From a checkpoint of a small transformer trained on Wikipedia.
Size: 10 layers, width 96, MLP 192 GELU, vocabulary 558, 0.739M parameters.
Each number is 500 + 50 x the weight over its row's rms, rounded and kept within 0 to 999. Layers, rows and columns count from 0. Numbers have three digits each. The size before them is the row's rms in percent of the matrix's.

# q: layer 3 attention query, 96x96, rms 0.154, rows 0-15,32-47,64-79, columns 0-95
# k: layer 3 attention key, 32x96, rms 0.15, rows 0-15, columns 0-95
q0 100:473484475451527423475448517510464465422522504487467513514566498702547502634454565474422460460505638541442569490439474563537498533512499569473543522486481557535508499436531479395469609493533534506494524478452447447498512495533564575571487520566494507481434448540461533521524460477466484449
q32 115:483434560480550571509483556497484460483416588493460465550522516536456550542472592481405453462588528507436542481413471477564558524517561504414515565545492438541517511474575498457457622557482573466381510525501556481585503537497530466476494428510417485414451482559534428450452471473423460473
q64 095:533352487473520487491471561490411471458473500458484513597506579498470502527498518431500442501540474549552495418444538529492531561479550471448635520498500454530575478567391431430458604516427513449571565545478448480433509533573419545519489531479453450576437525519482533481487489486553575562
k0 103:538414375517453515570562550541522384418448587517430569528563517501520532480419539507479531505529492523454499575478488476444614510464434474480560475505559516435499530560549548596557495447516436491521596465423570509536588531491523504546490450562465541532479499564498603502505494515563560513
q1 072:470478462419539546508455505499464432447462545552481509519542565593427516613429504535478432432498499516490483363414467538499516445507411503448625516557501553502565534556551451484452587529564575484488539462521447410493536469533487479532495499560450462493392528565514459559434475457441498528
q33 085:531451469488561590500491551509388493458383512433445489577474484560449557563533578488517421506560576440395574543493462511460534579558497523378439446533569543481541485471530571508493597559489590458505567476553457544520488563499488497482452475491499485543511486519550551485507392553459516501
q65 073:485424526530462534491475569478400587538539513485437475521429511576422532552468521471487441452448462458486488500518517526463448540576622463424571449558535446579593591572425499541501551504472434530529577510547515594486458519568427505603496542518475523528490505535504447462488478379508546519
k1 105:415496537499395586471608559431608451464460474486523510509491416453540494457551499411381580481449550485472489427489511484344524532505535510517515577480499480466536516485445455554458437585588437515485563557432573505498517445470485541490565453485513482468530452541524543443524505444513526499
q2 075:509519464479554450546470492547507420358480539487614526539531425475548486573425647503468448549483594488459420500555570543423479546532518478470515593492476545537518453519500532468549514584506383501471559538534454435513456490504514482541529418497465514502542492492399481444519444543451437526
q34 086:464374605513476503539472569510524440522453493520502445508508562553434471596480501530423537462484555416498465570440512461590514541482560464538583536448550448417560559584528470492508534452508465453489506477555468431535456491444475528452468383507508431536483522566361432514497561508552533532
q66 081:508451458551502524497554470488591480456468528475517426580486525490490450508547501523469483500635476445540474499497445446458539449472515554372497491484555503578579398477653566507540520513455594483524544494378414459461509458458552559460423497564461501498503497568532528475446479453529572545
k2 093:505502464512429492422499471514415524499540490392439511439555447422535581416502534573496491589608434446523498454462457516544503488501483505514439463515577546541430488603524494509573452460537407500511532401527524574499441489589513498464457473441409541501559389494581520483519527469448533450
q3 090:556417573482463555468574503531544590500483487500504513422531513431469579451582487481477539546603562401505570584506464467559479492494521401513460523510468514558433540538420500576433482486422578509459526486462503465432569481520472471505581561428526431536554512450459510515418486525522565614
q35 087:581577462551488436451584454560567566437554471492554441467524460624474500357591441531547470490452409515546517396505567491545512443469430380504517453479537482583472500544500500545488476494469518470487523490481540473546583482506520491506510611572440505516449458496500467574495516553515536539
q67 082:477505464518511452471489538509497467625526554482480472385597503568455510528498541551458506572456488536511609528526466560543537495519431476543497524514489567449363481451589514536521514563480541567482431519559597507456539495498527391437532434495596446494562506415449469584432538507519448472
k3 109:452397500455552527504516391412473552468512403491479512458491490519576465454480531548550433488457536631532540511541461497496495561398552498525471447531558583503526508526480428536644531482551545620480426427527490577455455484505497477476512484536623506453556461526550538468502492557480501504
q4 102:476492506561441550521576525508503583562482490476349534453492642537494514516558450473555507469452465518484529381574480494610433411574451518497522563488467495470422510504505455494523446473502507597506469446450537529464581469517468515576490481592457502410508516458433493510448591447532530501
q36 083:592550529451437496431489506514546437467501464559525474442501598519542536454584405539511512535566447524638538532475521447521531393485505482433533492564424457435470511573505456473496610528486520528467528586506482390421439434534565466544517567489436545439484486464507522545513491483414489552
q68 087:512515530584568545536586541472508496550462433545464527375594429503552566527484574592521487525499531518524456499397499509524499501500466461499507490472499481536445537505534487499471544426449511600472479518535381472527583435546476404399549460493464478467484501471454485436390519437422508611
k4 106:540598569572485495542482490490458559552482459422560529479492460527475523439422465565502516517512496515523600534591561497551518427431593448385445558455501569470452486502481510549525494494411475634529583458475582493456413493432559456486473510497472438461451561611499481465495532487542484532
q5 122:440569437437545485580453465492483413399541568441509520512542481584516495609426522457490560443444549505472516411508479530485404479575478515548478520507480555570514501453540507428511552551510469481535501510387527581501490437612495521553544511528542503519441559532490576425504473380447441490
q37 118:450556525475567517472442543452523541519452478497474519531477565393515531531391434397497484502531512453459515438496513447454507518519475596567456421577546405478595530466597486455454485483540517483475489469523461541541491457518528589463484401496449602526504506561617456493549435398484440469
q69 107:378523531487569500515489580438478495451522595473497570560373554443511482482444509357495510441499511516560533554460502541520598454493493476464588528452483418556547558581503465497476466536501465458569505474435464470484452499565488595565518550465466496523458511530558552399540486427457547552
k5 084:415502578565575499525448412507411508512520498427539493506514501477501475571528532502524465461573426569490492540443452485517593541544431488463489558482527485476532470520474548453488559517508505603422420546556396518517357520515508487511499498507556454551556632516521495524490405576566428433
q6 110:411475543544558539552466452419420507465553452517476582459524502552471526501516485451483468536539523622435516532550385553530554543493537498529553564538494501488463373430546470523533522571541543540477539557528530525528458434467423521484539578464488441512554432519540446541552509583531539354
q38 106:466438376514483468541491552484530481546480566526485582505602581437591487499494539497482498505500519529448483456580429472568525443495440512466487522555463437568458561494494527547470464534534393485546537483541588537403424486516480496489454429553578438517496586608532360544451522477485498495
q70 107:488465465558490463474564432520501535463460498489527559411507489499537477578461508535426545581552465482516464506463506462561413464499641498488513543482550482476488487514454530451445529378434552459397538492472568590518540520534555392495596402504511486558480509525425531465595406527517528426
k6 099:499572551542581452569537488415500568487484554552511417526557426471479516481506546573427514378462409523535544511495521531493540540457506450517513430541573507543570459528511500545495525519484458470527438467457449571573537515493597443503496401523457542475490484459334597426501576532504491508
q7 114:451563464476554466436546548550523533518498500553470458516564589477489467402504506426524442488517532559512517499404442536455450487483405459555460509432628485479543527542482491375485418551580492467554431483468483551459456517591483514496431462458495418503556522528480493552539351573480476478
q39 101:544425420404485554533409549446566425512426492513486512515475570496507516502483528554578444500526536472487493509508436490439582591533507491577407572513532465438464416428439533482441468470497524497514497468456499498590416482474443583541520541498616497423524523578480610491571511511576456510
q71 115:467470435549545613444555533490466460549511503563517592481369550492512443529446521506438526546528521556529488463500494441552447627520416464514491480417536415599519582545409587528478519549472480462464452472502512406459616552463435490486497424519553501512466512505559502543462555516505506466
k7 105:542460532590528422527520448438540557452484406526542508427558463451549485489553447539558412473480480575402467472561469554503545473461539419473523398442484569602519508459531430527457504556428459534535463554508531397529476569524544462478485530441621444419471468483529460454436522497529524476
q8 088:485435496535501553508552508547442422582483474497471500474456571411360519478541483513445461531530513477429516569446460531561483541476511460529507466474477518532388490510504576486491431421582578422526441431494559543500485503461482548538499531457504473405469600459420552632429528588521486516
q40 083:553523415484462532544502492523421475535546497529428555518436497514541497536549369460444482485545539482484560460575636464531388495541474504519517468546520549523481481422491462443547508471534522467566551574501408449521567541440571464512456484572555541502515582518444337519533441525510458519
q72 089:500444498462479536479561529528402608520541503514429534493492583458486462505546517490529530477437454477502546572563525525537499568456520421519584530499492455534512532600525495471462577420495522436501493540508528569462546530539467519392535597592569457448568359563421426543560477520456504442
k8 084:424537479517500509462541506540578491534505516424512473512386565500473509558412508451512447410451560479439604529516522479527523410454549538584584516468488569589478465439421516430452485490506515478444431534426474494401567509479487521389596573553434436532430527561501537519514520501466479480
q9 085:571432478493571501499560461585447547573489462451465482588513563367486546452525507527477530542525490531489442458490493440488429502509482430420487609439564529523402459518452615575547521497506420437461498500498391477519526506521480405530520427451469484441542485521525479540385548515553486477
q41 108:522444533507539417479505458556517498516476531518485466461518461486444520489562574467573536449644535508502551505533481433469581535536522441473559502447535505518469512559484526541471530481463466393575503415514438459460573524486481419520546603538491479408513461482473585592424660579521517520
q73 085:524510524519498499503548391551537491532553478493537503429537430500447506462487510488391507544506596472502521570503475486559530473487504583530418531474475495437432440413671539559498497424555497579432454460448518510519564466404525518458517404590510531456543512479475458524447487495518487363
k9 088:489491461459478496575438370459497610460479474530462490430500501569537560487503480604538405561437489514504484521498444538540483442372604468502520477546542490525525555555486521556548495517517576629524419577517478476488451493497483500568529480464536364459545516549522480419496494487525475584
q10 101:618420556627467475424589557501515528476509499560472504511437557441466539458570421517521526532498433473460547596525574414514513497528495494462479487449421541534395498524485469499520437416401431565510450531412477525579521457458544494538490470506493503407552419513463455526464541556524515477
q42 082:483491454450396410499499488626499526434596494576422459483426481571528476443560435482468548519522514505548531423608530437531472558492501455554638610424434515445446497534506500548528465504506509504515560507483460444492482474509502542447484510538472480462539546521459471519512593631543511469
q74 085:538510478452522492463557427547540467460478486547515492455558495476459515444541468478444541545559470488479505562521445425549532471478445526517447549471523577486435407516650492526477457492495530525440415444481479514554624493409572448466579434484537432444535436459543472576391454581517421543
k10 115:476457462541566489501443511490474540501432449436572472443529512526512504487581419501502426554454492555507513436550563519458511525416541404560469469476497558470507517587470515528477512379479474504558496497525472512473521494406543516482494393443543463465411649507562472413492545594594422457
q11 079:518478486488410515434474479426512525509500465530428482485491498452525494483580519414558519572511440528533452444601410526531497535499515513442504593478579409391577584528532489487500422522507600540515485432539518426455533565463408534565483484493476552464520535485396458439442408517503585542
q43 075:449569526432466567529467479525553426479559540519593497513458561500364429430522490569485600520441504465570488487428440529515490438542455586528479479472473499506414463526497586512587528507437482514525545511523534477392512404512513535478520610494528379473440522501536465512550588516509483559
q75 085:482504548612474564494585546525594511551548458508560478420608463557436487549577490571549538522390555516471411477486627468469459557509495477527470462511496541441500482398446504458489548510572465518436521502502515421413455446521490493389473489481567570497484468488432448448511538502463545475
k11 091:450495506499540489438373521499485415461451549538439545549493608511538445506570442427411421557581454468526444502443503488435637541465468549483569484437500457422596485450589455480412475512484489499483507495458496417555544507521496517485582541508492499608453540480474516494465526553523434518
q12 094:605506451644565524457544511572517535601454473577521515488468471480363473492501537520480548487551452444564589567563416518502500538537491464494469472516575485482538481515529534476378546566403561508532522507506444465439570587478499388543489498497443475436504469510464534511472540451473547495
q44 106:515400488512491467493604475590489530466555591501434521468423497421501488504538471474485501603567511532610511591548533517423411447518446477457514504447431512498336516430413512493503554481493564471507542495479532478435542470535535518444432576494516531477533493504481518542527528548590524602
q76 098:626557473549515511504456496521444480504529522572577466478516526550432456477539514550502507587501533502520513493476537419573528463479555498449434633407506484471539547480554517570543517501572510459420523482434566530531465474542552434436512426481603510485469497537527517565523532573345489397
k12 101:439456584502483586439560487503574543456601429510503478503554434488457496505493552457476557454535497426491529490409462477568627522522494533523453610492486476572498483520662511533517434633570504553495486494480450522465448524551489548490492474481521487433543489493530521561468409552520521414
q13 067:558574391554521557488508511482609544504408443581546440454503472451425481458528407568482489460496474506516498549523503470413465569493523460501424475513469489462453586583516523517510482503372581514441532544457466458509487582512505473455565491517565548535468498531443490433484496410462459639
q45 081:500516525548520510505516545550470536514451500524494520424592403556525429483535416467524532488528481596473509466510516522453519474471462523639457487484556482584467544453405498570507399436504527545538437614458549497464568485529494439378532530531463555477441452408548595473486564479505503583
q77 070:498528531485555515330510514494529555507587515514541454467580509450461451438519523533497541577483501482494480500602552494511527464411564354487482542473480454532598516448550446556482413532548457496530554479416537536425491609537540502555528495529489517464550374503477542515527463491469482417
k13 140:585519524491520486504503442515447546502474460536500499450464480547484519423543472577569470569439600620551550487555519534545528463341553448465409455488515611616551521539429569533522485434432521571496491492506481521465483495487562541529480508545452493461512532494582434448424587471527511484
q14 105:465486416440486485528452446511455462500554604530411488453500473514466530426536530533566426544513606456512502431528518590470518537500434480357468475482383469551486532489505536510450528592557550515576621533456525475531508546565470543500463494489434544574468512570473552530472546504387510513
q46 108:475462467441488507538437470474407478511468494487420510625432520490470426419477503468413530561500525483419608451576550475542538509500557459476448517536459532432512487468489504480538461560444456468524489438435538445537417474510430538550529454600564542540532447436619502459422507586458433531
q78 103:449490583518410596526373561497480607552537451496442514579533446468484435529523498474455492464553553437457537598501445435553507502500456439433408512461453430481554539440466452536557475552554577476486482456540438461408563553514508545455478479515441529417513517480525446491522483469550599495
k14 100:600436562503536601501544535552526494528444550519509450425496539507520537518537541465488540482577527540534553490473389449604399514523529577474597491458504493479501472521490434380437467574510469469602438574547500498562477544516487526549553521416453450502516456605526459441482441559564496481
q15 107:574529494574443421480438513554437500542545460498419543629350524448433491517546477525439467590504517605443456499520487395528435498499514552463560484448449503478498542530485568453403517501532479451464567498497409447505459489500532537488486496477600530553416531493481451473459547535474504416
q47 105:528467428557452451505525445511496512566413470443521453532546469394532542453520541468476476426536529548477545480478516510529558450609485460569470421456533521489409415534585497606490486429465495435381510496498419554480479576548523436554508429434543542473481506472515499414544582559464543566
q79 105:519494504492562560558451458459423491443592561512549564511508451481501485544550537544596492544510486488565536535552524565484503499452439537459449626386491591464509550454516491469425520540461462595475492445543655515506469538532508520550571443447542451593528532449469537517420470493506450430
k15 090:448540458579442494550458602496490533429512514518553508531431490465456506464518452400563496449448496504466536520481516592487555496525578498494613469669500461503592519565455530445420527531507533521480437502485458466569550486555429541436500492517421471482580473533504465592564460445536415536